config.yaml
num_key_value_heads: 2
qk_norm: false
attn_scale: 0.125
init_std_o: 0.0513
init_std_up: 0.0513
lr_head: 0.00979
schedule: "wsd"
decay_shape: "sqrt"
batch_tokens: 16384
doc_mask: false
max_steps: 9565
Each number is 500 + 40 x the weight over its row's rms, rounded and kept within 0 to 999. Layers, rows and columns count from 0. Numbers have three digits each. The size before them is the row's rms in percent of the matrix's.

# up: layer 7 MLP up, 512x128, rms 0.123, rows 1-53, columns 0-127
# down: layer 7 MLP down (transposed), 512x128, rms 0.118, rows 1-52, columns 0-127
up1 101:490517488540500567510400561534435516461552519552458525542489491507507482466528498411452589565522434496508438458482496469441523465478533512508469517518480501449513517450542446536541497574540482531504478481570514536439470542520446471477508497452428467479424486490460441524537637491501427479525548519489519553517493546500490543504553538551558465499544478552534541483475471500507548499523
down1 105:458547480473502507419506460475459453526489466474518431449553496469543579460554509553514509440446522511426544524480525606535510479465495501497578502455494518486450462453527623480509517470575567496513442459455499514512552497521524514552448480530579478456533555461529527436503462475492530545496489455471533458446492480446489539530467479497499551464433539467565504555528518496499559514542
up2 086:497470494519431466524535539486472592614491570483548471547475508453479563445527456496476553458549429549537518513477508495543471549564467468495447491526490475525516458451518458468546476514560472533451481433598510482482490498510506533397463489503534465499573517520503497482453451520508432499506504493480451558453560530429480503438501456529431474523487499464515469562531488548568476554476
down2 074:447469530434490445488511548475449418453414505557484487448523447567542493451471558522515539543536510508493459481497473517502478492475540535435485522462546573561517497499443466468449518558488495551488511526490488477518495518562463472446418521450518542553418570492538502495514529447533452472535538560530520471436518505574539559506503561480475564501550442460533513485502558466425464443477
up3 106:592495513499515525561529467432487531503581584549530571493528475500472494507448513547466548554581522475543554530440430507528430530439529434519542522492473473518438464500541528439488540531494427504535503538534488466426496501514542422487583529544534499439471548494501470494528504483470511492499515495510520543496559473466421468481494558494448500485453489436484427564472456497514563493545
down3 109:466509522543469428519499499444491521439487503508503491501561483537506594416508514576513551500501488480454498500473433436516496468568543450549544486494464547540560522498540499511546564478509446496462487449401503487501503478486497472533485491489412496433457514536539520438489509470504481505490549409431499582572554520439567521485493506448541600509516539550475519534499507479465498585482
up4 099:498569526460512496471572484503529499545491496514441550552450486531468433537423560497413554565521555500480477589470450445443539495483493540494512441545478536511494467515532518526494493444512523518519469530581502535466499441542543475481477494465495436461413542548549562522543475466473449478557553456483434498522510427504508454526484445507562516524539432509416513474472549557518511502532
down4 097:502483519512528420556466541552504473473474531499475423512436483425495512486409509515482528484516517557532467467614529435445501507492499476482495489541525517454573420465452515428492524504519514550463454499440504467435545564530468474495500447551434535434546535538464471517502499510522528495528442544513585570503454513548512492506538555504510568464501448523511435470543547568500555509478
up5 105:553479518513458555567508475420529511451454469569476592489512527413546486549472452531427501473508521523458521494449436454457516525511499488471505495488496509517451497497489431465492536579536460514520481528569436418474507491512524486582486563589509513453484491500468477472574571490539492475478450512492475470579450550481473536481545543523515513550518487520467546469495472626493506511459
down5 110:487533501466505518515583464511490494483540572424537432513523491532565401557535533465463462510563534551528534416550468476501523442565487483549410504503501513567465445499524501452549464485544444474530455467500428450546541423543508537499401484491486520463452537527544464505478523550448512400519509517534495472500477602521530447513498531481534486487511505547520476483496495511537479486504
up6 096:587508442562482560559491510486518514510549510473474521531475503425493485539518510433422530522513468558498453523487514489496476513384530441500506527477515486560463451522456492575511453532424497498465511463536503508421521504564494451472531447551491600442568481522448536539499495553511402480523458481496460468509515582496486470413507508518508521512571476448525500493517518547469437456494
down6 081:442528549481440435452554493501456418472478471499532529473467470528480498466515492542465467501497464438533527455400596522521513487531505657537499472503494506525447536506490573519495508505509561479547483545509476511574491512479500543519488475395505423522524484491437458443494586537499531490439539497494470527558582487530570482524498446516538482491503476514473455496485482504470456526547
up7 087:524561517519492463495540548576469489482525460551507432429495500487522487479491547469584535502481408523510501569535533510497452505496441488522494435463539453509497539537439497473531573476500462510531566491519429447549429519524538477496538472519571537531473457450522509485485540483566486486448482513459429589474397509551428520540525496462589537519512490498428484510537450457506502461536
down7 092:464466518487500493539527524446486530494499528473546468539505445499471472476485452529546501462504533544567538424562482463488526534498508473465496588552492571526580485516516448506456509467469514494413519463449483505448526497459465545516422432535543472472494510460537471506539431579496440513465539619478494450443425542546514416485498528576516489524526552483528519505522483578504446540458
up8 093:471557455579512494505521477445545434458437456493557475493542534482430497490474528509497466449523466429528456522527488475500508460435505490485581399510492507513494502554444579555518596488419538465460455482497486546497431437583488476549464472516501500523552524511422470471497455544469509493526515479532551515586478516475482476470519496488531534532541423510501510584484543528554510552519
down8 097:513532504492525545433454508461502464530524418509563512450450507527494569450523445545532578476457535541502539488420567546561512530503504498513540547508514513556517563479491493492496399504532526481482498468564553487500517508532512515434498545512471539419539552454513548460480490516505531467506443464484446443543451435437438460489435449498460561541532509503486491516420560501479539575450
up9 105:535520404483516515493516518566482475490537539528515563557548475430484500509465476554473495431542530535480486518431492484476464462492450462531528524508513520516411491513435528475510481503465489543548422566475484493452539497549462431451533547553516482459490465539533535432573489478588532467474475543518518524460503524500550427571502537475480521463491437427499427499575547527553556558525
down9 115:557496439553487443452426458478482515501573487502476506446486595480455478476538523530430571556491411546419478482515468511444489500573485513498525548468505539519507541567425473507493512555576501511521528462506495391452476478480512494491536434499556473540528571513423535490508466522507534465511555515542537512539539452508536534452505468507447531508501455430473502506502512452585542508517
up10 106:586516468503507479561501525525512481477509523555450484540445535512511552567466449463460538428529507571514411516425473456490521491502434530545582487549542520555484482520484467523522485488443568482547455502518515559475519465577485513497554489451504454414561499594489564558508488484480530382477482512510507479473511504478438458471555534478533475498447462471477470499499484517532587510480
down10 115:516568502482459515463470457566482509433449498531504461495529447480515538544544481482598536522557483426481505497561540478498520411459561588465504532520414470443511507523474508539534440500485531524489477493413468485504559483452516570544506451525462485481403517481506526508532497600504488584530485426539515474524429543511474511509466540497520479485551541489484431481490563530478446480498
up11 104:606517468509500454491472446485472498440512474497524513540533504515508448457339432535454485521487497534485485554448550529528503582474513540537421500443542462500497478570498509489475554516517509434538523473522485521509619515503452458474497545485490458496469494535516523539582471448429454454575523498488545488473504540524429548431514520468516491487449534487488459512479520540502523556507
down11 114:568547464504490515578461511458508516401491514514443518480536510508457507466460513473465538458494560605468452492468486516581561479526444493505503508422458586542536540459499538452547497445497512480560516488530495484455542532471511534511412480479511537493479373531537549506500469569507561488495473481446515460511499603492571472483508510446505499463505507416491477507546506528482438500490
up12 095:489527511507462487489503520512458530537464576544504568586528492425415458476508489472472573448437456520516499516470480533522563541464532487518502456547531511500502543469554437478500480501569497510545413486524496479511591517523495568510476475488504500450495559539414554514495473520464399441476514457526505520548523445562458427501527479521501436493505419504525580498498481559539432489538
down12 091:468481521450476476536508508494446455538449513503530529460470496522491485515462513535506543522439454494512472471564506467453561625555521520559486581552555509501540509480488430438495449546591468537457507537510503521504527542518514524441461535495561478555440514459533422502444511436518470562494559485546512473424492484479508526586481529497449520444457457505517433457456493546450523518431
up13 094:568439463481487471458480497546526445458551530485529560546487514610431515483507457482491490513564544461500437558483497429450473431485473535558544468484507489497469456477528461491536523470458412517475537510571530492424475467510528506404543509514518459477564534495486519505507594527557532460515500562507552521509499518383531505544540479453490460548504485502506516581463453456512503525520
down13 086:562504491514542490536538533538486518521476500451461483477512450501425484495544562490434433448512517556484465424643587467472456484439488558465518488505525496524551589555536433501578515452578496487413489484501568464536496422475527475523445492491540461485498544543503472536525498502454492507530492423475511494471488537491457467497518459482481485479496490489476564548533553497418487505523
up14 103:518419442491501507473445531518586581478460488483451536487564523462518507491473520511553442492516459504501500493485536453520559520503525482463500465477509551560533440507415465555520495493456440517453536526446479524504533492544485462442463610508507447502503520530514482542483563423491515537534516466529485545546490508489538511593498492474487397489515568560435576528536471552568548493560
down14 112:454474444502533445460505470477521487428521492486495495529503497512523479501463482519485514446549561490479543527511535526537462521520452428484486449509419475478487494433470483554518505406407470536417521477571497482481511482539489564502500445522528517505527540506486555578470452577541534505521562566526518469578433505485485515566460544594508514493510560516482450490458500379532493565494
up15 098:519533473482476502599482489519471460556477515491480489570525522484514527607483479449423541487511470466546515472439477517536534473582489485505508505524517463473490434460480477545449593442469609521539588550479517529457509484537480480411499486501483518423488475562466541493514487541549562511491487513481438493469496470460452496453531426466553475576418475500560504493497553467525486512470
down15 100:592451471460554484452539479531562458479507450454563467488524473493506447489462553465476489506492550507513450494611570429524524498479566502544473484491471467541508452532477526506421396514583508514595467510579487470545534472537492512496532487475532486559469478481554529536483513502580448508555458504514465479499515520491538485523526425448536458457446550511497472580481459526504475470469
up16 099:467443465554480574455503497528496551516453466511488582497536502456508434503549501483562529549549514444502534493513501504480455568499561513508484492406550509423551456497483520401533504467525484540508518447528459498504481471529424504421503520511552589530504605442428510543545487496455493480546532533550494559531441512475439458520537456473492453506481460572546466524487534488506552523486
down16 098:573525460428540587469541447546486511441564580518489424484518503500521503543487397472425472459480507523479554526626559562481488477494537472493499445491517468496472481517527450527447457544574469518519458534544532519478494501544514532502507510478575464547509488519462545534436508478468515459432582475470439468483499489479506491551484561438473509472542557459445522509527479493524476498541
up17 107:480502544436389505494393517459465460454477569574541507489491471520499465455545483534473571471533501397540423522486490533526518419536511473550543498495505517592488475490492526490559474511552525551512514489510461451433484501543465544485438544487484496531509494534504429496478508497552542493565586499538461449543479481506540534493514512575502406517465503496546527538496452481517549476548
down17 111:554522445448500460542522492518475510579580470530502499510533490579545522503544503564472473517479501543480537434490525455507473547513540620478467493533430452462525422497533526456514489527483479448521479538524492495468431487475511500479545517403457524558508478597530516506534473513505511421448458483443535610493513508467493453472471462412514517488527530517446426508545491493565474484512
up18 098:537488430472502513540439487526464514557452468502553505508588542468445507495449526463537542571469462477464523500509473501478553493393491451505454474566481538503495420466504465536551472581500471530510464466575422518574418583518429540517513442518519496469520451500559521459519502471491501487498507542528533539557472519507484555599502470511444454534529457470470460457546467526533475494509
down18 098:436486563578462532462485538571485571445540457506511505516506466490509504453498470482473500545411478527472496515446511512471547531585551538470531494463428457501535546451414505531526554534542501435500438524516441445468510474586464475435475469532566493547491512457454532578508421555493540471517553461470507415517514475483526511440529497543488478549452492529498480521542520521526505566536
up19 097:496502483490549476505488502526494452488451518528471488495516480526490484501511501479460515508483489522535510520486477540571394399513503461454552509581531403522528515554459564534565533529476431506504522528545472529542454513525439405540461595445468540479467454468468483468537543551542526453576430473505494483508468528613464527441497550451496485552483501559511442495542498553465473522490
down19 094:479454500516440511557513484437462532553547485489492513542444532545507520477537479519533462490485508462469497528581505490433595486475546560530594524467440594462546522539490512465479421516460519512480508439462495471510557583543480459555550482558488471529490521525501516458494495578479442552510515498480508415500452540444477511527516548475493466453535501469423505494496562479431454422548
up20 108:446525481536442469513457529559559529483506509544475435506543465538547502468559453501521509464492425456479404547497528473508502487537489554511552456529597490488442456524473528443471531482511498546525525462421467518577592494547443495533505549518448412530472548495493475530482485433544553488529518480569550520528451564458510521487499487531525435507492528446486495564505467448516473571447
down20 105:487464548520456506511544465425471544484479516441439518481485438502494456489507481589432507537544522511511531500560487550458406532402535474485494526457455412482508533481499491494488511516452553461493422499579592547477486463503492515422493538524533572461467508539498444497529512530485473545524527575430503568560537429532497538480502476527465508517453448509570469522541497527498549501546
up21 102:478519457578482433517456493547451498500490518527513498527506532502568461543480500491496546502541523422517438525467457511519556494542468470485516543505469547501440566427455518414492443579461433501591471485500455441536455541565478545430486535529506544404572559521465537508497478475567435485435485479506494476467491494476484514531554525528475489517522489572524487505493428507499600503525
down21 103:551504509458534504545459477514548482449466459453520446526451460538523541511469501440524522523410395515451480474605504482480498477492514459493493487507554491505476558515497582500594475522498485496486602467456607453439467479554493529499518540550522525469492449497492500538542486452494516585490486569508503463482496472524516527450481519502511492535434544485482394575543431486494532512527
up22 095:467522471519482564491538445490512474530499502600574564458448448517529478476499569466520460461503467522571503497459496545529468442534486552516493542484528515482500503530470548516490513502539552502575527563551457485471471499519477533444526601472434440553449553566526507476435474484528520475536490510489488473529503455546466446449484455549535447534606408540478444524522489541461531544544
down22 098:460510410525587486492467507483507441509497429482508480508505589633466494548524501568515505470436561510557474553545504511547442520489473457530470512445503522501465556569494468511450491508381460577475513482468499479497466536538510516492550465546414547462448468508525493525525482503523501512489437464495553557546449489484533505481452500483575541434514506491477494543473531506458551459467
up23 097:557581551470472441494527489458489555457480443500500495486591500518490554517529485476504529558445554422539505531527525529522549433513511604462482402522527485522453531434505565557565498495517528511534504521545493476478495464516555545483401494523488437496515456515506535527512538498422496433523443473464502523536471539440466485488575510459542475521548476497427404527535484495506512504473
down23 100:558535470463598398535511534533527463488535464502471514490497481542506502522527501458515486508537514500492530561436438443446476557452462514522457505512550510529582506543516586493521466513574446416516534492544450464498502467470557514566467446453476487509504479463486498533504485474495382534541540501457471499510479429499493454543433600527457548496535546524442522469471444478459529493542
up24 101:546500473468517471439548535537454517502516556568475507569460447496588543458418475474533589494503513521488480481493485500411461453483494478468493451455534549435417523538346480543542544492520524557477550523434473487528439489576464456464428526488548523529471545500480532504450543554537488473473485451524513506561451545496460505543533506492498480503486496493474486531572506487493503495488
down24 108:620485517480500500476498397507487533515465498486525486495510517427479432566557472497568423463543495431507518473515455526508516637460504547496537494504577448482494461484561528527445427534485524473538510509503488419507529471495450499524530532442507522507567483553447419516491443552460503522475510553498428503503543493453525451527494504461500511495516496572480533525521487496600482497511
up25 097:534520514504534539541496493499502582523551551449516505568473529506464488581511475525610470501463466480466504496498458531509541432457405538511413471456557537481465516446455474520562506476491488462510519497483488499480433559457467487578501519457455553458516520443526481448479576485544494444474544575555450527604476534493450534519507527464491512501508532518450464472587527467498523438521
down25 098:519476547482500509506567463493507537542520548493505477489487489477502499426462502518468491500529507547588603554369556508546477578555544495522542445457479546520613566416503493438490536505491537499455461509441545478480486522469512469411476540497486519452496489527468511497525513613497506431460410450480510461440525489507546495550511498514504512473492474459469487510528502457523451488485
up26 104:499529539553469577524462510470508487551524431417525464517491498509479513490506521472474539464521432441493470469471490496530552499515521512419436413489504477516515435565485593447543510543484446518547477466523457486521561512530385506488406507539551516569500477473510476438524590458429498504514506514555492474515557562533495519501475540536443495506530477565540551524463504500531513547572
down26 107:597493487457547478491541462503501476392492541509431505497507506470467501494480464545432446461601518471513479468480614496482490528520509587512510447471516486528503522484585507462481514556426470543558538576514490521500447477530501451506607488510541477507584518461420498516454495545507447499497504535515516482424447487519531512520558507491467462544431518465509551474497470459478498452536
up27 092:414514427485521433477565573516495519516493468507499524505571515508501533476495536492532472533486431433585555481470521494491509526474522473515475551551537386481532483569546551538444582493500521497482516508442495530421447503471485541515430565586465500528464473470533575531498566553453536468483528440491443496433478471535478474489507562478504509521505436548560538507505465538471477487517
down27 094:516497504484539498437482506525502550525497503504486533532484501477514451496487513530424511463537500514491425460453539465510567519548482510447424480512490521511503489541516486475489491500467502519485450473472498514577543455563526521537527533497519498470622542568453507491507592537527448525458450477473491479546436496465439490432483586467566429432472566537424413571597512539504512541468
up28 102:526446497481480464473496536544537533481512523478572463505467449582475480488417489506554443508452502399530514425478513454508489551459572542553499511488485553518497386497426514573480544520551494533513459490497482465505552506568531543473546561440540468472564459430448450491560493530470478439524469492556498552492460551526502526527552514531549505563466501543526445476544463486500522465487
down28 100:424554488494566497497547466467498508559534478526479514482484519463522432535466556454484474480442439543470518510507467564466529505518403500539463530464552550495519581480505523421525512521481472498498492523537503580526524563533415509524571453488501487493418523470587546506442504428422502493481503429539527479448506508466414543485492539469537525468543527514470483528501468538429509493587
up29 091:513481466565472507457475567573480526563522532474549528501545470506456490426517464577505538522462527498480491505498563500582559440469491539437489463493516472541449482475542486524436512482452437483556469427548500458498483535506533467553444497509457476474475543562520548551489525488484463499466544485503570552593446459549373434502497519491435506467508515480529467551509458502529554482450
down29 095:543503571443545479512537447432497508556469451508425503536366465500457527439490501480494501539504447464467497501521530543482507507497460541531509545471459482430530482474417497525555450487507515536465539536494579474502487538579537535511445521635521419532457508535492517504523513553466509486544445534574456471481459496441504477463582559524464524517514537451508525486476491469520529491476
up30 112:492488431451545500459491500580414448475541579535501538526481461437527503512552459517524577470447525499498521569484439482449566429595464489562526457447514529557489508592421520466476490466555496488549468446473530546450552492568472540515524507516472497538494480479509505537542483500487450464503545562550485510499481465444495457523496488531507514504498493508528483474501452433542394475555
down30 130:486479526403611499469530565498526483541490568518465487520538507517490489472528473543506518447507487463507542491442440502553497406564502556496521475491489533492557478493502507529456480510489476423508537500555466574511520482439556506510498489452512541443496476488422543503493539505490533492512488529427531453514485531458504498493501524525484531539527419475460440458519470420648429577468
up31 110:445520432509490520492525457492473487470523539504515556502522445516507498421462439476493541466507487508532544495490422429564484530550446508459512446466485522450468482522509516507456560468559506529585475509469466507506575499554499460547534499494482538494506556464536526498487563537530462510572462522429583508587499504434415433478568476591529535526560458478509508565543522534535477472433
down31 109:520536525573509563503441452516478533484495528468534539459554539506550507459551453529534497515553476490486505546561553489544511455504561435538545470549527467504414548468438511514562507562501556464505473482544474472415458484480504489450520460437443534537499483478488460449525508555551531493399568449511516473483476548518537491507457446435461511430525451498509442569467531498488405534502
up32 097:555464472538470460388591492537511525466438467454472515528526449560478518506474541475496501606526500467519560484505498465466485519491492515411494407489532513483484539547440540570504553527474477493512501505485460579501534533537448570545508607451510455492468477412532468527555511522505532456499482456492442543490519457479428494519492510518465559542452513496453462501446434508529503504536
down32 106:575518484464530505415563577449488458537575502479536507465477543487547556456446471500536524512505424480500522527517531452532479463473441536481442521476529479523480460489512473474485505449579499468483537496509480513463521442496501526517545536510503496553463549511443451529496490489419431437478504504440500493532583532500544510509561518486463528442529482482511445510517446524678533516449
up33 104:511485513402517558481501548462455535494516476489517511497479459528531455452442442484547501471452474467518543488500474497452537567457558491538540476470514521486446460421555484552510496537446492412510474467466453427504477517472427395497517488461538538478511571445501511555553543523469473468563514476606504531491484525527491497530489590445544584525536495467481514542446503514546448549523
down33 107:587468411540525577420514524535546486541533515468479474534446558497496556511450495430527535493512489450490502483452487461502473541555522464495463474462541531504498468531451517508469502507546551561432521479534486575491450581563513533516477496531487551535456476478531469603472493496415476511417497545501578460482505521524463484523537492484453500429418474502518519524505476511459588430491
up34 098:507571493485481490552501441528520483480549499514456476555550513460538511514462405519452462482489491424570532447476506566487509554609473476511473497515621471489522453529465522487528508562504497452509472462521500504494438522455449487467509587426541466574475536420481496480495477454502538540509562480533529566480474491514450496464452520531502440483524441490555574552534495439521466465538
down34 098:513475535489460544510510580441509509514501456444431503472542529561521535533523534512509535531571443502439511565536466492451441433443535497504519514501499502557560480520518419486506499569535453456535532498539537454502532496500509442533469475425534537447478514540516515521455515433478481517510493438445533452515542538428490530577588482501538428481433526555484469487431484477418501525576
up35 108:521480496513515535519470490531496523409575401566449514522511517499565472534479490437513478517486491454506443482472441456468453515549533564534446529474487505518478445508498531554568460523507500468564511529475440437527605473550459501546441561529466493426491467589459444439586544467534460466559507563446479466442540564497484475463529529530516505514489480482527513539507520531501531501521
down35 110:455494497486524488533489528484440530514507496544499537502443440521477517558542531503459528467508545567475478446508429511445521485505571556519463539578465500502433508437505551493527384573420550496488550469547453548478509521511550467512442473544416509525498481558512469486592435486542478504442503542492543518495517449456465492572518493454528496502523528475574461467424451440515543513484
up36 099:553527555426450508413495462472384556424479504510518509501534460556595511496481439482547586540488441567492495550503475436466553459486461516469501474530469484510521541481483525506486546520518505519511562469474495610525450483521470440460545489544498527490506584538564499502479493489551523498545482509495515529554452444490396505507475514508539560496549499472466478560441534469505486509477
down36 091:540486545468547513501488471555554495499495470444603459436545442488483588430510511544501536505561541480520462434523491531505466545489534474446480516490524514467553405561516499484494492562511565459495487483534413481456492502467512502474458499388517544530520449502525494481518494442441489545507505492538490471544463518605532543454440488510453490514482462535488484503501534446526462602576
up37 091:483543523529475469469568482528437519455534515546505487442511447477541488498502533483549464556460499531475505530514539560587493446481513585512512495435525452497512481404449490557452479486485452489480460497517506521480499537602527400539559522515447529506548553389501521464519485499482472487516496555443476544519482555436489436498494449433477518553576475469557489499538479418476519503534
down37 088:491494426492513463537522548504531543532445512551512502497469551474421547532480449440471534521545538555533498475465485515496512538519468503490517506602526545471478500548549548500428502499472575528438537481530484495482410468482482594513546538481421532473419454480518456513504466488426546514490484502555560464446503498552481522516504468520460511493493383526448542539555516433437468471443
up38 097:423570561559426552430472578510451460556467498499486511535480503426460504434488434473505529538493487472538559557485503445506478563459516507430468448526503543511462431567489517446504505520521483442526517556461489528518457533507506443445524517434517459471565484551544557531556514551463453497511599499577507479475519475476533502467471543546469524531487430550505463496476518501483527552500
down38 095:481418566530494574502542475414424552499532498541487516543449524447488485560464408483512549507458474518560481475540494511473513492520475469487505591509533539465457515504565441507503504537489506517533532535558505516500510460427522508464469502516434501449503530549505562491477526515529536466470429549512571428454528492485446564535507525408498516438472590470445508498584542479513484512442
up39 092:504508566476460585484506538489445565541494572477554594462483550450458516507476453496486478501548458523579530471465413492508397502474547502541539493480478515460504464500543554506512540403536536510447474492586482438437535434504451521456525528475495499538506473539563561562509474508488475523510466489541520511566502458469434467515509417521528517545481510458513505521436509571532501507477
down39 090:513573569475542525490510493493523481449530491538508518499565487468512485494486541438438540462446494399517537570580622560477508461521471545477492496508545499491496499448470480500509499569579544541501542506512471466468488543525434497418440426495552461453485527573416468486522475491545492482530493511456550490495553457489469542524500494456501492567494493516492509490478470510375482500563
up40 099:502457411432485552513566513482503453458572522518523584472574470568493519541508519489519546526500463557494551517464488439516491556414460513525551474526529466500535522438528493531480497463472517464433519523547463481425468536491446460425596501548513514502486479578535510474478497503464513451506461557512462449429500505529524458532551549461550504472465531489509511431551476533502607517518
down40 098:564459490491525500479533435448544454451544530524501505524457555474497436509429528522506516509486455486446582523493496451380487506487495519587491519562494489481504508492557512542415515508525457507490524510544559476526530467490545567459509524502597438440548463485495493450399486495451429541511518525444485514489586442505541482515561542459506522437476518474500539511524497533575467475545
up41 106:510539595462507530535491460571463531534459538485487509462485489430549463524546480489607472431462461471554436497481583484503503522447491470494464505403504458539443543438549600506465507532456511592544523487432471507512529509489442488496545476503508481528528528491526479445522556520491536529599477524525469478469474464499505493471509491448445502519483452586520541442531429527517476513509
down41 106:539526430448536541493507555552591499530493512485474481488530483457584422507521513533424464550518560504470476487478446478470545514520494469596563557448462490443462450568474484522459494523498467443501455533535528532516467503523521418477438502511536493508477476552529494509535480451472440546437466501447509531412575526553578526476496545469567526543532511481461471561508520458490484455460
up42 093:492528481494516483518501453458464481443570488494470443445476501557559557546530524536565492547508420465519472559477516481492511497527477614443427487461541515507504549521463492459541545520480430526537437467515425534529566524482495538522468491519485518506483588470525487546584485522546546489468473488490521579483470487494537549444480474520526435541574546519404533508408484469487527481455
down42 089:431451460520553508489509572504476481482535433496501537530504492470497487480502466520535555453521482528459559453542586450525413451471523429521535504539488529545498466477468484498420535507508569478496581533494502500440462459501525562446486498532499513492487460511464492519509446495452454424467500507444530517544611507520482529576582468520455600539515462473605471482494490499547461533511
up43 088:502506456547489532521504514549570547579498440472519500474455471488468505477572517529581519425487507521557430476537496459567474542478549575461477476493524478568578471556510487457460510480513512518506465483508441502451531521466447443425513549448489494574521501477525477511577461437472489429509485518525465557567484511457546448565447417497442458509515522521481528537479426503537522524544
down43 092:574524426465481451499450488398477432380498540547510511513569487506488429516489521445483456525422482473499407539506528492489591542529463469580489542521496573511430526435510544544532465517460490538527520542447525530444539536471520554511551522531497473459502538471539552451422487495479510498480469519530467507517458504491550521502557490485521577491527469523457528471481476461533526455494
up44 100:530512468496472513422510572408526498440463477433532599521527511463532488518512490529506555526486507475488447492504520502556517504501494525539500484440476433539440522534502456497477488482512446512543424438497502525464495603495484411450510460535539584483496542543522546455549552439529423463562556527500483551519537562479530455490476518497431429452516519510473520552568478510540480556519
down44 097:427471465499579561536482447509482471561538473535542482503536435491474479476543490460505535480447536512511438548460572555577491504508494467483476427450522503500459486500520589553548494543523584501502496430509494472524512531517480449556475418485522482502487421481423468501537523574508469526438498528519469508499604427533493486564480506478473561441453530457481521453491553528542552461489
up45 097:585554474522465506494518519484494475479491539530574486509468509439509560541529423498473451516517504507479488517493487472582568449468538494561450450466486511501465477528486503468409577468524469539486520513533477550439532488586488450531474488478497512553503426414512451509439528493540478490524532511477410502541463471530612467522507450452464438588532540499553509575508474459529529472518
down45 092:435481502500455513509557561419507487432537500512516543471515554490483505457481466553539461524533493471524515496522481501584496473558427496462521474573479500516495499462459545505534533452418531499440516485436551544480503486522446478527440436512538469502526468492492575456472495510514528550493478462439491496586408593485509502603460494452476478476586525480508466439475525530553475589502
up46 099:458502484495502499479476461488473462510539559502550533518468501494508510518512538488503496437535519549503478529457500444434539456493507434516469539509500425581445495510448508435567518470449494470571551445449461414554567525524557494510462457484509456552451552527558486487561559615515483489553485512525523475483497492452522468481479506508564545473483469458592467483550480530538528473622
down46 102:566498500498569539484545490439510553447408411504485435501529485559493458540548524552461432543475463517501493556598486568498392502517559501493545499479561517472457517440480486537498434500511490543409491546476525516463472479488468516483523500523472475531547460530466524469514488434526492474515478531497453511512529515442432454488529453541466501578549582506494532484473456491568549493454
up47 101:494508531453471521537531474474439481467538533517494534433532525502545499478541459487495502511502547552487530594464527490467417490483424509489495539580521452530496473435405498508549515547483459612508548532501502523523466567570458511511505560495434505453508527541479559536462426505525438502518484502527443560444516559495567454508481519542477452527552433476514523495524523476554480395498
down47 099:453467463533558399467513545528521469456526461508483515505508493504509485598496536466544484482501468474525429510494526514552543495474459482490482494476459519446511507601448416451484514491571512544472510478482512497465531497459564546512516446481463421424485586544483476508461547560486604407518493521428515490508568477536502561483535495496593515514510464476471480458510521575459482522463
up48 106:487524400474517534520475415447465483542560566495506521418576500525609456417485460573503541520498510518550508586440500513478512471467523519547479509524510517475510439523550478529507495502515534444512540489568522596500530465550443504458495503578439494457549579528536498535493489536486502452514479517488530456504519545447460494418544483522508489547519502537421478490488474483524434477492
down48 107:507522510458476459468516480466519581463532516517498519477502552527496494446477562501494453408507480538534483476472556516525473481448501559503437533466486498542599477518516441478570523502496480485499509511563565517518496476527464492401540482472503514509464508529498513411493526446604454454586525559422492516553462495505407472510507500519551524498488502549477548446423453475398560495501
up49 101:439442524414467524514473425489464505511503438499555515499507489504526460479395479472512514555530458438489453450505529506522461530550587488519498450466481474503534410470456523519506548553464459588484487421560435548492528513525485414477501528520494540462482552479531469478531459483535474461472521558542526490554467500528551510551491552510539545499511496610504521534467425498534569500454
down49 108:513523517556470465443496517475540520469457473432515510514464530506557580565529432487533511510491570475479512594409450536477496480459488511473475536470525482518418509505503433541482470475519513501517499500497541492515565533468428481504508415444533475550507480443495536491529456495485538559527497494491533556521491476469496557468495440598372465549502484522471562497500587467559421513518
up50 101:522538414483476506494526548568464529460500446548566469534523457475511549568441466463567476529540507476545480559438493515500535578549559534549465446482502543457449518464455496536578507491481475473497495530448488515499444510464499554467514486474556528421440579517471493439471512456411491454464465492488472495540497505466429504520446514438487548477479509554515426510567419495531517466491
down50 093:510472475497493508561458453464454585511503500505462509445504575462522439446519501495517497472509490485476500525482492552466485605556482498532492532543518537408557513498487582477497564503495571463577493496475463518480525509436512467523565451477612488467508477480441474546491470495422501467461524513451431567517528459430431483487517506564580572485508440546493551460515516519519499473454
up51 102:424446451515513490511433502466566473541504529549469533540481479461486521449464515410589482496517492552575522556500466431597545453557513522490460500468517506493493472506476490566509501507415512484444547553412450556558423503548457408487458469485520483460515551501571520544534513527460434517478527549473500499525526520540473536492496483465510485517541523449501479521453551488488495449575
down51 108:514429512483541494481450568551494496552507453436577444519511509471560496501523540552545559538552481492435549450474459458485497493479434463542498580520477512488526523488466582567538507508461436552436482496478504517496476465460484514511490466494491613477446458563513488504422455535546556589498446470449519459540509514480454531532445525535548553408524501486450536459496488471512526511495
up52 105:476529523507500563550433485474519437535534483460525557467546474467560463467416431453534491466544517495473495510459501472500489548542497534456490481411536479563435532553465507576491478431517392476532531491479481460447547502534544435477495523488442532534475518503511441485504487501401522468482533475455559518614545495465487513521461470486494512535517529588438540484523460515540522552476
down52 113:527498487474514373423471459556500510584468474524521531511493510472467508440488478513509527481527502488575423496488486499559545546488561475544541543502521536498552529467515493539508521489411564457499505473486472457397477513504495476509569479510453431435478481513528519501505511493468574473528464449509486492502437540427443501525456483530511555575547444516548447577533541495572503571479
up53 104:486506502452469514600522478503524537473452520465487467445545509469524508470444547416489530515411565463566469555536453442505545552514500573551464463474527515550481462490551492483468553532471535486507486505501464514581516588462453450512490592507499525483456542497572518466499458454521470430534543500443488484494522499524505463579516431446488517538537447527526568478446465538561458503466